Part of a small language model's weights.
Architecture: untied embeddings, capped logits.
Each number is 500 + 25 x the weight over its row's rms, rounded and kept within 0 to 999. Layers, rows and columns count from 0. Numbers have three digits each. The size before them is the row's rms in percent of the matrix's.

# q: layer 4 attention query, 256x256, rms 0.0875, rows 0-26, columns 0-255
# k: layer 4 attention key, 256x256, rms 0.0852, rows 0-26, columns 0-255
q0 107:495505517505496469482502503488508560488536473486485525547508492482469503505504516483507473469471522466523518473456508534528486555529498498518505495494481472505516490519533477483537488473484516516494529528487466509482489443501493505483488495469507520525495483577524471497462479507541557457513474487531491492469513507487507512519515441496472486496496540473507491474501503463504464505491501467555539494540501509476462475480488515458504508541495535506498476550474492515491504542477516479550513504487491498495480511468527508508524526474536525486529505544491532506523512488499530482483490427501514488544491497521541507494506521499452484485511467501495470431518499567521542523501515523468519510552516503497478504518503485494495521517483516517495496567488492430465510512478517
k0 138:489461478486465529454507514529479469508496499469541451486514478503509461507491544520532522536530505543514468526507444513520524518531531544497468506516490515538461506483502459480510497466540533510512485485542460506483481490484501455491488506535472529502534516532486517478496472488531510507537511494527494517445458475500530494478475492544502467497488516486473491514516497496448484514475472506486532514557524478464449483530520492494472457517513529526504499478529509541557516512492489487494513534508536504490511492487526510519527492535497556506500483491486491513452511482511495495476491428527478528488538461517534516499501510472528514545481529492499468482434443550524512509496507479473521528505478483517523476531498478541516476499499498479488477500484496499495517475516472
q1 122:499513536518503557511525531497543511499459504459489495511529506499460503537494521523471497513528464496450476446503505472486539507508487505473511518510498542530534439487487453541496475522473515512515465502510477475494485534459512500548496526511525503517488502481454492513458561537470479513462501499514501527506515441494424480486484518496523494484505531546481474473483484519501505471509529466491458471524540501515540472507510485496502511491487476462524530507493457467488460451491507472478480515489573459498493465506470505482484467546470500501550543514506497476510467544467510494474499503500484466470522506475504494513514488483520450515505477535496520516468487468488479491526504475503456489495540525494513486473488480514498499499472506484487472475532494500541497483499469
k1 109:490486519457510453491519463441492518495527491477484555520493514503478524510534465505476491474479524455511547491485484568529474506510510485503526507483525505478501506522544550463494521464520467492510519501509532551502504463520537537492468491455500512492494514527533499481517481460526503483505506501483503461488507511503560523533501499498470533505478488495549529486503520473520466508483531540509527466457486523489468501480500519506498493508510527523500464515492533501492478513512495478516492449484444546515532530459519530516515534476555500504475481501455479493510530444463538507516549510539502522518485498481487500458512518484471543488501528490518486497534542529504525459480520539495530483558509500521493515509514522463490479495485493484512511545487493474459508498480545
q2 104:494509517492498475484507524521527542527509469523459514522526463495472490507502527491478445466510507474516520487488512511516495564534506511545475479486474480490520493503505498509503472521473503524498503507483460458499488492451520480456458501447508481501536465562498463527455508529526502473505469494524501515529516500495483528483514442513482519506475558427482488488444465468510505515505492516550497483526491515508484448523543509514512524512540519498477457521495477498480517544516532525567489528504479529486507505507519488506508534491525442509518526555503543519496518504486502470472510469519518462537533493502502502520491544541490503470546493498486503468495504524506519519510517483494470533542517514469461495485496500530523497468485499490491474507469494440483512505471523
k2 102:511479554493479499481490511497498455493498511473507449487511491501495456516509501510500510535520491515522488534530451534516505506538486490480518489525498551513488546480513460518505520532533473480483502506500432513504536506480528468500542499520473479510514531522461516487490461426498482494485483463512456517494483510500550544523508519500519471485476484507472497500538497542413528493519494506499509530506504490478493470518499470467492500509499540460471497519454497523515490531476499487494513516544530499491528502474496500519522472552468538489484480477479498512508483510517503444493500398478491533474499480513545502478503498492510506515460493501509482472505462570548473525495509495498504500466490500538495489529490486488547469522513489489470478520489506483479518529551484
q3 119:478517446504514521500519495457539514495462482508504494539456504522469528513464517524496494512505521497431489487485495439506514502510489535460494516515476531518517467502527478496518450439454574494538486494522510478477452492506487506526441485518511513511480517496533462500482518549480511491483520557531519502496518466505469493459495502539487508513527528530537478525481496487513468479495527460461518455497557530527448491482494493509468485488488460488556539501509480495529490458505481478522495477486523486487524459523478508489495484529488509494511516540528485477487492515493521538500473531508499493486500528455492532504515471479522466495529481518508512518452493460460480482505508502469511497534522515483532488474515513534481509466473519515475484505498452502521503453495474
k3 109:455506505504538464522475498475528516490505501506450548500520518480504477501498475473490464476491500447521541466489541510483457509501479460547513482450528455435507502494480548474436515544504429500475516510458516507510538501536505518503555517447498456497477501527482503505523511481501487463474495496485502495545547514528523465525526519453507517484481518477519518500504500510525500488493509523563480516464502523531539506513521508490506534484528506516467442519488509513428507539505522502475496472496468525525488536487507480487490510488536470512474481496475515522522516475481556518503546512495523475509495523478499461480516532527507509475511492504506508488543537513499491497524473507521500476478511499501437506499476503479486529529517487498512511530492522503495502531525529
q4 093:502468479463477482492505476515462463493485534511520477457473495474556489489501516485517502513508528487550505546552490513489460472523536494538475484488508480474455531471458536489483527503524432486466445488492491480530519528513498484462516494516454491473513496508511544499532467480522458527526508505509512512494476526505540500503476474527483487478491469469463532484501525517477526519469475571487515533451490494503490521524524518527489511493505513546480474474525513540501516492531502554489497519495472538522509517498526466492506491498494481534435465463501490513469536452504449470515503487497488551504494464526473471489502521515514588502495509478523512499480491540481484495477507473487506509464486507494472513514513502479502510506549476503510499460479524532492518501495497
k4 107:529532508513476524528470508538511467504479492503501442496499482524493486483487493486489507516517473525467437499490510483476510487478491477449513494539485532530520520496510460527528439550490532483484516491482492482512505527469502490519517478545486479509523511458484483534461510482469496514471485503475461499482482494483475535488508511484507479504476488524491493541512473549456541489539489452459488515510502465466579477518461460497521513490503471444494532500459485500493527498496506491506518527535513430488500472533473493522500485515463500507541520484525498490506445586518484472497481513443517472486482508526532535525481461518511480515489446502486490526510481458517481511527472485544488504455486486505528503536487476493495508487486498506474492490496500521506486535530476
q5 107:466505492496507439490502505490514540503539487539497520512445484491502538507499492508506455475475556484534532504484517498519499522532507499529494491493498425500500496513500500470493502458468519492495535506505462498482498462528477469444466497480491511513499457541527471502497486535527577494523512509545490472479509524547503515504512478529466494525527525440508481501469524457544480520491453493530547509516469521513415512462484532487473517489493503522502476516510522511510529513489500526555497509457488528503502512516529488502517518454505513488489506514515560479505523464519519500507487464501511513526505519500526484491492517513476515470561506482516471462479496541482547499470512500450536506527484474474481487468492507497463523481499506528510525531488465481464497487484511
k5 099:503473500494480518456483481515509458506502488468523451483511465486494424490510507498524515545560502542510484501514474537512515524543520534538483487531509508505467521466504478471465529509547472502496470488528466500479510504488517450506500507530479487480530534525489519492501460452518485484506478534511483521501485502486571486489512498520513487484467518491494506525535483541429504498494491494495554533528548473467483496563495473490480477511512521514489475484482505573529494538492505481508514491537499506500509488481495484537541484548498517522500457480482489531479506484486512524488512430494516493478509472505529522484521486509561534518474520504502484474468464551550501508516479450504493540482496499534502481533507503536500497503505509496489475489476494504479531519538485
q6 133:468530459489521495510504488491547530502482497536508473502460505520499529512471513519500477520517560521462511499485521470530531497539505517508486483513476468492515468496510473478481476456480543503526483498511473455467458487503490454480435466508492489506482492503540492476472508541499512488479492559519531503530517500501471491443519475560469532520518555471495480498460493480511483504511482501473515477501544558523420517499483477501447554468503452500544512504510496509530495484489477518526503469497509498502523476548456514477529471519501495499482508533528511508472538521496513546506479521493531500490476532455506515513519488505532503493531487492491500494457490469484508472467513463487494515524492508476512488462552515506477525452510520508477483495494452464511519476497478
k6 118:495518504518511508490467496487494492495544496470470520482501510471495472483502486467478473481510479461497522490502533511426451533500492482520492495470527462444483513472485536502471488534518483484493544492513535528528522485519492536493532556470474448469516513528475499508514494479505500453515514496513469515495535505504559475504492510479506501501478507525533478533522469515499517465481503505539525511498496482517549511507507525475539460520525529524440484460499526535459519540534557485507485500509449530519470488475522496507467526486504465515468468497482490503504472480490535502483554490510510477529485496505506462485503504522541521489518529470498487480525537498485476518561442502510515490461517465487455465539507511509484488496505476521535527549490535553477487528512505
q7 100:492525495540503500519497502451497499476474487483517480487482518513503516515485454476489503500493497514468482470513499483501534482471494495458539514499507539516485497508527509506501513507497511505495499511512512529495508506538490512553528480536501507503452574474489531503496504484477523531488520517518486473467496503509488469512482545496516490487524470559522484506546533540485500474513520449469532516491529513499496515490469463467500505479438484476543520491487494519541510478469460477451522460482564440513504469498467494507492471501476544497516470473516458476514479541501525518533475513447513543467478546498519495469551474473518434536462493521500504532524461479496496474515490521486544448475494510538520508492500505456485496518472506489497501513506479531526516495562474
k7 100:501515453478532511508498502503518516495526491514511547491498524479469541498533507504498497473476531499488528496479557464496486493497519514548470478498488463487501462519483514471481509467492549537526482456478534494495466503497484531479428485486513529504516471490538492502506549545527508498501538531464536509512500499482459489488499475508496524526512529490520496486482491448578473521505498517499512457488497510497483503476494517525512500480530461545546505492540493463502492461538515539509473490442458524507473518534514520478493523465503464531498517510522512513499536479489487542529502589527508522522495501488457500506512499523495512508521499483502512528468525436477540461490473484502479508552494496478499496454529512492459506458515504523500485469515486505506491451465518
q8 072:482480484499502501531529510455466480491468514500517452453486509488524501519506494486501510516523518499494478511541460475488528472492556509474501500491522535522445526490491580528494511525504487490478432451508484502508523553518493490513514487542465492490463561461495527499511501489484478549485497504535499496496500521523509465486451526491492483477502441541482525495513557552487500508459524502452533537436509518504496529497524501503488536472454488492527500481513495512506519472508494503452492500488551487544508486504496490485501479515469498529466484446500478489502511504502496504515487518483488574477492492484496488489538503476509512506480489503506510532491471493457469482484515472494532477430473538530493504493513517469502503514493477494514496502499500565508521467549484
k8 075:527550488493519523513481517537527509502524483502504519493501511484474516505495485464465495499501502510466503483489561462479485483502501486522471486535475486487512493516482495487462479531480543513502488469482535469512464537491497521520476491492508493518529476478500498535502523510504517491485517512452491510522512510472450527481518495487507500510489512504522467521485480492509526508531520483492480463509497482469555487505462466524539511482529406505515520477497449473507502466544508514510470518460485486496497501545505513504510497518471485547541510477507523509510502535490486511506507593490534494528470496494474490521528455532532520494485478473497542548478508368512516487499460471540461501502470507509487492470506522484482496451500496515508467450506471521505483495512497
q9 126:494488515488497458500502481476457504479535488514489509500469484454511504498510477474525485453460509470563525489505502532494459520470505452510507493466520484500483529512497547486506519500489454493475547529461509535522576491535489514480546508488496521497493506518525511507547493496537519521531530468511488479450510514529544490547455502500481477492515482490527508500531533501520482502496490510517518565467449488491504493488499524487532488517481534522465474519521507509483530509505500517491522522467488521520501526451558482485489526413496512518508498478503510456523481456536495474528516466478495526525488493533497473485506511508445509490501497502541490509528502565475530508473483538492550489475499488505474514512467496461486520535503487513517540532501526519458500530502502
k9 109:502467503480479532466535499521532492529465503484533467522524465520482497512494509526516516547552515532493469500502452494578556492537524569475510507549492515561498500492497462504484520483523520489518434479507443482464491509487510440515478486533508532517508497486492492490477497536499506515509478501520518491514441508503478516471513491527513499458496488469465526492484523513473471523497486496464518500540536483466475505517503490536448508482496511484548510509491494498549488488454473492515506507519544494463526497512464498489530475537500539483512505516503513506498529514502485510487468461513491499461540472498520544505505485479516503498474485541509509483454442513532504480485556472486487530513478524518550496480486503531506486523502524464487482470501470472524506473522517
q10 091:499536483519523528503498530464533490523480473511506513501474503523464521483484480513481479501511481502421469468507514448488549502521462518456521513521465517537545496511538496544483495499478546506504481474526494498503485495497504482526493494524492475500507499454457477512485525513479535495489510516521474506536508485505486491454507555512505502510514513547531470553497496512493487499503523484475504466500512488523483491467512475514491499493513472449533540482484511484544487453472481479487486460495531474491538453534424509527485491510453511448489499540497523480488477539509518531490518534491513497447499521446525509487506486482551466519523507514481462515450492447496498475527501522502500478497516506486534456478495507521483464476468506498459483486503454475534525457524490
k10 088:473499490513546467534502510501515538488496479525483538490522524481493513506499524446496498480467530497523561471478538470468475507469511459551487485463498481456496461535460529475481510506487489528475502510452532499489497509530487531508489488439537491525497510508533530526507525511524500487461503502448501509530540525482448495503515480454499504519510510476501509465462475488533501511542544501516439489462492540521515525497498495491549524471522457537507483528523472470474518487530530521514484493459470500518450526528525507476489517479502474536522529473489543518516507492488513541501498572476520511531488511500456485516512496529489491462484476506497543542533524457460527500481490526507483498495489511500461528482519501450489521471525505522519478474497500505499510516483510
q11 085:510493503501497513507497517483454449517498524485490497469512497517496448489492503476495514499480475471502490498523461501475472458485492482489494526507532564500476548498510518501520526504535482480498527473505550561533526495517519538533544515518489504489492541495490517485535473443491500517514520474489479474457519473509541467505476546507477454487495456583527506533571504524473488483481555477496505524468525460501517492491518488490532465523485537486483503459515512514510488496501503464430524508509514501527513515463524527504502488487480521510501475478490460491504499477522488496509490505472471561475483492524504498491528478467505508555443520496509487511499485508496478520527456504496560473462493486535500495541476493487526467516505490506512509525481512544493518486555460
k11 069:487521459513502487523525508494515518526488469510534507520501487533481524497506489524521516493507482524473483471493498454552551480481494498487538492517457502534520470528505468505500478486477530512508474511489502465488494520488467493515478489514517552523496480460527495543535528543479511514503509531499509493496478495502439498481504491494491491488501482491463507500456556494535500518518492472489495502526504495489497495469482517539508506464489438487529527530508502472523454463513478525484488501470508488502517465543462469494492513488470518473556531526498540503506495533506478539499491585507518478490534512495483554537493505514474492483514475502519509557476511407501517466468514512496503487522492505470550494461488463484452534521492523471498477448526482455522491440493517
q12 093:518535497533528528504465524485513480504472497506498494488499501539487503495479487509489519531530476536436470481509507481503534488526479509481510502524487533507525502496524468512481511512499529516495481497521518516497479505495535494536513490529504484495503529462468521505461516474461505500479499521495476506524508472467499469455512530511520510517475519547520468527516490526464489476515544487467480465534539481509504496511493443495497514505516476469542537468473498500528465473468478475467495463512536460487500472524450525537514454536458508455481487508478492509483499551477507544491477529474501508436481512446520519484530475481565469531454522501460464545486487437548481494547478510525494462504514493524517493509519505499510444482478504485482470481493469484529512489541466
k12 082:512527485498525474539492500463494512495520479514494554500492538494471524493523500464481505466445496470510531473474551465456469509441498457507494502469508485483499479529502527503499503493477497519496531492468543497520494496498474546499476511484518504505507492484532509541518556530500513498483528517464502511501533481482457506524513491464505500539508506509515506493489502478577484486518537492503480460469468511495521508461505522512539506487521475522502507522523476461473489471542526523508479483462466504514486507508510521485472541428508476503522522513534493482513475506500509512513518625508519503533494505501441498511476496508472502474516475497499502534523549410454521485495481523508510489515498512472470506475507515468478508482518493531509482490529509498490471474473520
q13 080:517474506490484499506516513494462457505480530456506475448546503491521443498517497474492543514527480496515469513540468495483499469495546527486475510507529546501453535484480544529530519526539477488476467471507537527541506537489509525514534518499486482477489553505462536490502458428489449507502503466479468486487488526489534485489466508464504470469486435538467521484532503544430517502483540515480513517486499474472512496520515494508523497500498529499488488468492507501496510506511510488458491514506514505523481494476512504513494508526492508506483472434467468510482501479480478489487490483493480558484498456536504505480523508486517536540452523463485512494505489527511478517510483498502506470428492540526487528550489494486530487524512487486520504494493512550497528491541487
k13 060:523510501506497504518505507524531490502489478554502505490473493539451521499528460500497513492483506533457470481529508487522490480483472467503511480549456520503529508501496459477489504502442518496526505525456508492508487507492510483516473452508529505518490500479526509542501513503480517541488489541476500486501481496486463543471538515498492493524478517497502496538510505503514527490538489449465487458503513471466534494490477466551487506519497444463530536492481448495493458492506451507506504508490522471461515467543507496497534468509491484506523532471502516486526494578519498491499501560478498464472469526497506533534531465502502512470507507487499513564480489405543465493493474479548490519506487488519512526481518487496493524472468527492459515461536497497516442488515514
q14 119:491495509477506474518504489507484520469515508519493498488481519431510508529517508462515478463472556487546552483479510536501479508494516474541487504483532483475470485487483530449476507485485433486498519537460484519506546523529489500474515496489482519506490504526545535472533514525553512522515502491502512498501543512524540483543510460506456488494502523480505513457527519500541465486506476533516501540462487532499504506496497506473517533507488497514491497529565488515471515521531513522474522512488470541524503539474558499448516517463520495570511513467528507501518515463505481502533493499463495519541486504516495469497532512505437553469502487475541520498527518532457513499462504484509535524510497520491449531481491508462464516510501483522515543522496527507486501526500495
k14 126:536493527483445542434484498479489477494471525461502458525495502526490505476499493518513520536573480489474472517506471511526522466513510573470501485536492498540504527486522510533487479496532541477526490470529482499519519514498504451513505512560491506474512478493480455490471477518513499505513504491519470485484464516509536513483484498531502484496484490524489494521502532531467469525477447483511556486525494440455508497495489518533484502517482524519542532510472534517540497479483510488502519496555533495508533491449451495496484528484488507456487476519513461479495492503524482460509507430499493501496494460502540520466489479481513520540507493501492480463439449524507507494521521476489501509525496521511564479511507515513477449543506490505508499495526487490500485482474500
q15 088:483525512530515436514484482522573573470538481520508513533472492501514511499468474505527483498480501511514516498446528506507509523503493463504554451469475486504505440529506462467524477506475497509498515542487457465459493451510492473484509492467518503523501471535502493517481473525501515496495527526510474502473482513499453509505535472483483549509512545459497520477465475450544493504557460480524487510543468528507466508458453503469468501506475490470524487510475489519493500515473477520569501514492477476471503498540493481507517497497519524456522534501503519479517491503496520508487521478480513466485519530503512498496506493542459475481542504507496522496545508513494517525484535522469474490517501475475511492450483496469505556507513534501491518504521490452503459507488512
k15 076:500419502512510517472505515488457501469478526483527498493505507455476468496499562505504506508488530508544486508501480500502484531536533552490471505493508504515475480486470519493520533461534522516505497504530467499484492517497510489474481514528498489494520528536489504424509517523530470505497494490535492505526501458524512480489477494538557471501503542516490501466504471501495468468494475528500507493527534508544428521500558515490479467524488557522508500496533506481473523502490513514498492506501524555481495515455507522463517487495500503491442477508532456527440515460508489509479480465529479531502531493487484485475479511444488479531493529517491463477498463577517514516474520510453495496525548512497482523505537498521553473497482490536483478501470494510502516501481478
q16 081:485527470571542497503465535492531494508520462544513527505462468529471539502464478525473478501500477493457481501472501462482515491539484495484514485484475498515539502520530472508500524499469549511508494501537468500488496475496515452513489494512485499514521485482466482523482511505469529511492522538547476508496503482493481494445525550499515514517491521505543481563488493481505493487519511471475484466528503486526464501471502473502480511521502472484529516466464490505518501486472484501496494488502533473489504489539464521537491453506477496460466474548481518490486517526501543540505495534483525497441491535439532503492522480498535469518519521515485439524477506448520497510524508516468512459521499456497527440457502528496513476475469518487469486483491462457532493464535487
k16 079:485506476507532481528515524460499506496499463505504543482524540486479476521507501471451494502460516520511549481477513450473495520488503461521480540475503505499498471511470532491466522498500492543514520494477535486510492513515476529510496528467518484511495512487492522539562544523518494478470504528477535524537515485501454499538512504485544489507497510483493496487462477506544501476551545498519463463479478507506509485497498500502532500453550457523495500533542468475491507492550525542512472467488483513521490515489508515500485501469492495517516509510518504530510481486489512521488518643495522504515509538493428498505493495523483495484482463517502508548536506428486498473480503498514516490507488528498440489475470520496492506483494489530519463477512480486505494496506510
q17 089:517505508519519509501480497466471451509487527496500488455513472526513467498506503476498532501509501506478481471542470481500512456478503499475482503501520517476473533504506528507515540514530504482476496518511529542513519513515505506524535496526492502486486556467499531517480472437494504527487487486490467500464518477489545463468455538497486469502479452566484501531538527538439500489475555502457510499469515467501507509515507466489503489509474518506503514448483499502524490471504497470419492490495538465503475500481512512500517484510459538482491467459469485463479502498479496511494472479467473550461478482502514484482512475461539502560444541485491462512502461514494493528540462508500542475458499510529495497544525492481528472509509487504506486524486478518487531481536451
k17 068:497535474515520477541544503519503478507535461535491526511490489513435522506560481530496513475462476484473483463496513502524541514476488492498531493521464513506529492498531453488492514465476516508537480486456499495528494492464481495479459506503526540524487509493523482550527508529474522519493484539523527468486454484497461543481540526481484503501501486462500509528508513459563521489497505444482496476509517500482498504486499512569502481512498498476520481480524464501484466495476485496493467496448491509454505501534509485483481498498512469484511543506495516506521507533505505531524513562552504468456532519495471516523518510500481501472549523499522487503486513442523480478514481487491481503530497507488513474472480520499491503494464519494465518476545508503523456416507562
q18 095:523515510476493482515509492524491523479489490462490515486525509450501482509514498448506450449471509448529514470513508508478459504454508486521503488483504495502511513494497534482503476521489447488487532496439504528534515514521495526499531531472484513498502491534516522522564513519546502481522507485488496492486502508536526502556523499456496481472490497474493524476515509503521498520502486514533488542470477483473553483502497524499540495490503515508468487534539474490470523548534513515513500513482446517523505525475534491471474554465513500569536518503504501516530476489485488454526536498494510458535509481553476475490506555517429498471535471496536531490550535527488509521481495531511490538469513516493448522494462496473474510528476487499516523497510533503478512513500550
k18 106:517473492506445520471475509501463498505463552503520453521495513528557497478487513517558524523517482523502481540482445504541515449526512559489486489514485507536515534520502509534531452498527530474484469496519451484495521508498524447500508478527488503475477465502490478463459464505506487516482481484520477469501484540502506504481499491511499500496494490497470519489495509523439469513497452509496508510509493505508480497521503495485487516505486509498538528542456518497548503488457493507502535505532557481509546494486454500490490500502481523446479491511501488506501514509524485454523451425492485522493501498506574528501499491494510491520476486512490523476474444556527505510459539498486521511516455517508563524515486494507509498568529492500487487499499498495486500511481462
q19 112:499505483524505468510490524545568513522521495504495520517482497513461494483482489536484509483519483510502493499446528475491503488498516510497526483482464494498492462536507469474563474498475530479531535487526496490462474468464486491483491501448511478510537465545478470503478477535462511476499515508501488495472468484503462530473519514475489510498506512474497495512449465430537482516535483486525495470541481483486471461463504519510453470541526501478509480486482491490487473541482504504567482538499469507415507508531516485528513492494547489457513511498492495500489468516489498500465520493526490454497545513514516541506491508544487516505573535505497492469526531491505487528524511506476471485531521460462522503472476489510508520493526497497480499512489494466519448468468543
k19 087:485471492512505510516499543506452480474468499498522487477521527482487406498481532490472503495489530536492490475495491485489490546527516504503467537496513532496492488477477530485493492517540491530482488526527506484491481510486484480517522496511497452499482524502475550494532504482508447479480490469524532555526529450532483463503485504507551492480520522517480494463488460555457522456524516544511439536524517549538467513539529470494489483486508504492476486483504494517500550538529537512439486502496499523518498510505487518531542469546481513486483485490480508535469494503478488527443486500493509519479529532455474485470519538472516484524487499494496487516528506509525485532511505512471511483476530498534462508523520491529553481509470493487503475518509475497522515505530437
q20 081:476483473498513548492494540507484493536502495546502509516464496519472534501514497525487494539521499514494514508488491496516500522537442521488484517532500521516539514495496485515456529482511556515515487501511496480475520493500511486526484503554478505512490464456489487467500553525504534499487499508536527509558515479491507487500486528529484493514498548537557447549534491530512491469468517502470491474523517501522476539500530481525482530516499470494508517499512512482513504466478511512456516482501502522514506493500477540493509457495459489478459476543501520496491528498536481515529478544488529522472477508418502475512502477483548495502455498517516428525427490445535524456516506501506508472537494493502508469489525543540499460481463481510464474479495493487521511501515458
k20 074:492533519493511465507509469450497509496494455490470524511493517492492512519501484455461502498489509474496528476488515479466524503442504444502512527472503478471491469501514532498469511513470507500506539490504532511500486477524471550551494534463495510503502521491515495562514532527479501502497513531484502503489510491491474501528502521466517513510484480495513509519480509490548486491513542475544501468454475484491549497466471511512541494482514468537496522525541507506477482475555509504523493470516492498517494499481499499500483519457518482501560528521512493479524455512479527513495542611483509456529496507517459523515473483531487511470507474505519509526521525384447498466513491521506508494484499523470463487473483515501460488499522497512544490506525487510493497500480536
q21 104:498522514528519514518476499506491483469490498514497495457500495465507481509512518455482477478481531501511496482529484510489495452513522470521493516503521521471475525445508501486481534515518472511472502522492508537508561512550526503506533480534463500519482550496491547497528511437510533518495489506500479491506541474469573447507500509490466474494498494539507472524556511557473490491500528537480499509461528485512520517504481470475537527511480482501494532473546500525500496487491489516426515463514508487531470505495527499479501457493496526515468454476499507510487537502496493525534480502419509525470464500477518458483538489470510503512449502493511469523509482506518489493522481493529531510451476501519463492543525503469451493495510515520493521482465467484504524520564473
k21 092:566495508471465508485480498449469501489511486503513485508491520532430547493564468497522519507501469481506501518496479536504522478488489537496537462523496503513521511516512505525509486478506553485519505492486498491539537505487469483484474519543501539480496478477517474534494542532505516501486488529548487462469481528493522525500491493514505486509475479539465512503508534467521468505487469464506551461477486446464508499460479532537508496521480511522536505514498499478505466461496539490506507489497516519524518463452484488490454560450496468445473520520520484483506510512527459459566517529498507480506487468536479512501467481477469523509520507510518490466485505466476522505487509507481508515568478538486524501486489523516472489530495483541510495481544506497460470469481511
q22 090:475484519484494466504534475464493546496536463533476507531459506459482525501523471499535473472460540476530554484454518500517476544465484479508508496463512475494510474564515522458508508477471473515483566531462461526484521459532464507496470486497506511512486516517565465475525518553520525509502501490511501520487504509530485522532474475507495508533502492494530524493513515477563494490489478483534521530476472522492483514465480517478492478497460500511491481555502484506470503526500483507517528469490486522498503511487536513472488541445527509531537529514523521469557479476517506501512530492506511487523506519508490475500487505529454466454527463524549514513522519535459540489465495522490517524525495487482497503477493498475491520500495506513480528547531517515482514526459522
k22 071:459497476505512513510518525501517526520485504469557483515498481481528501526478526542519510529517489460511486514492485505523553508522522560489508510476504487538486488504514514527524525483522503521481464482544474497462498525489493464501496489496501517528516507508478476454505488531494483519517516473493518514511493469522461481477484465501484512494541500508478521483477494475489483513475487530508474500524510546525438501472556515505450507498485563499518491508494530468518498524462501485464493514495527519500489515504496534494493501527515522521443494496520513512478504475503503510486487426541495543478562486488517496466479528471499489515511518499505468493474491659473514489506535500458486494502500500483510484480481488478529472520508522437510486504500497489523524459489512
q23 086:505499506501517570488466525541494526513485515479476517537486514543482515476492506522487477537520462518482500476496524483493489520523423500483514511523499542532565500495492453508451474489519530521511489470468520486529488518479555519512490517531545528495507456481483489493524538539504509486523487491499534491539499472486474498530517522517551472482503549501544445520530482517527494487494496486512481477561509465497537514506506459534518500497527492499515518520505489468503501483478502518474521494488496493490536491490433511510490477504447483477515520544505510508505491519528478473526501519521524460494498506473483474503507486497540467513474486558487477526470510451546520473504503516530482499564504463505547477501500505516501434498464497521462466449502510505514501498502485
k23 087:514533513504491460526481456430463506481457489521464488534491514517505504479468483474508526493489507509486518534479502495464486479446518447487505502468530494484509479532510550497522481517489494487492542490519507500499481473502487541543523519505506496464485516516513510503509518501493490503462501517473515475502516528494483513539494493458489522526520476510515511489481516513503476515530529490522490498462474506517527487484488475493514539471500439536512531530524508501482524492544480505531527464540514490510503505478475489528488511461504497455546509536510470469513466515460532486520508607453522463521485525500480529514471483509477481487500459500483512530544519441455521465471532516509522495504491513458474526509507502479435514541519498542514471538528489521484480543474492
q24 080:538517486554509495523510493509495481461495513472495491471551517469509460500495543450487484454472500468527483477502477491461505487483521515501510498476509488486454510484510525508551490498504478476532490492486529486555516508537465528472539500482460498504500561535508526525513479474485492510502529483510487496466487503484557454525514500449492462481505481493470507476525504549488473524528494495509521547464486484487541495500485543487527497504468534493469514503539490507473491513546539514474545505472491482533483529470519471473461526477507543530480484484526496507498487499493505486515498460475487492498515498554502454470519513485456531502518503477517487456541492544453456525511482518492542520442506517502440534523478506452499501533486488513514530522480523488485504473522515
k24 103:524463520504457526483494502535476442493478525485509472515496511516501492473503505547517513514537529525485469508504472543555501489524485558498507504550495518518511519482531485494507470456516537478510459507494489490496499519483539473489482472565500499465474482517495492460476465488526489502496493471545509486495466492513533529450491504561481506495486491497473493523498495528450487532491457461480528528521564492504457506535482489505436506533475502468533489488465500514560515511471500482488529495526533484495540500482469508527537473529492506449465490506500494508472523490498460480500490461502482504489504475506533515483523488469498498554487500502492503465477460528539482526482525499484498539531493513543565488523519517522551491514478518527474526523484496469486499499473488
q25 084:507485523484492470507538489495532555486512505476486505507503489483499484514510489500498474468492495454522518498482509500500489525475529505500515471477489465505537469523498505481521507494463501495494528506504466499503487515496459495482475512433522528513494478532502463513503469536508502516521500495507500510465505522520460538511494479478527514509519487474467530447465514421541509526512483514525508540504445520463491495449475542490510460505485529505493465535483496477481497517490487495572486515482487533484502509508549484480473524465526498494538538511514543483524491482500484473505521444535495484522526489542505507492477531540439503496562480528530520465541507571451526527472527507464467526491494504456490498484456460496506548502526510492521526508539504499481507498462528
k25 063:458467498515499525497486523542500486481481515494525485491513469488514460498477530522488496534513505503500474505508476517511503531552501524500500523499498497527498500493494471490519511498535491515508493507546475480469488495488501488488514496501509489507500517515488499434496484485518485495511483467524499528528488484503513467471479488531495500480518521495507482501494457529458514501488487516473490531546516541540445497520530491489471469510488530471478497480495513513516519522458493477491501524502503492500497496518487518505524465555494515493456465508489522525470517503496506509475487399506473527495508509472514478480500498487531486516483529494496483470467452697553490511489514492483519482478522480507493498515514480520564509505481497488473508511478485511491517510507467
q26 074:542494534483493532489530459485491476480463494454477497493557498483510443509506556453522509466475517451527477482546482515483480500464529499514486518499530491489505519455508526507504503485512464475510515528465547510555513511501488560508507501515501542483488542512552541514515503489520486490510501483483522479490502500495550481516491476483520476479498484505480513475521501539498491512495489516520487553448535488492551487521497537494545497470476546512469507535551482501496491504534517496497513488487514487528497533460514491464448539472510519551517503502530483504518503488498492477509477458484489481545519484551483480489481503487464519502491481500531529492522492558457465535470470504515509540480514534508449538535491484484494507532485492508551525502476497500465526523491516
k26 076:503512504495459514473485487527483475516492547498500469512481455539532489466490507540542519524519492498501464517506485534539483483519486557481502483509509511531498532495527482515534485484512504489492481504517464476499526486484504487475515483512510499486492486503508485457460467484510490501514512474502475465475482517501556507454505480548471497504512495490498495516514522516457494528459449472472538509539524488494477516518504490494480514540464533478513498490458539504550510512430476470510545505523520487500516474506487486502499519510497516468477475495497480498506513483509498479516493368493469535511499478517557516489500490488513498531493519496490487465457476614546498512512503494491528508508483489503567483529509472516478511531508499481484518527482514494467508494484480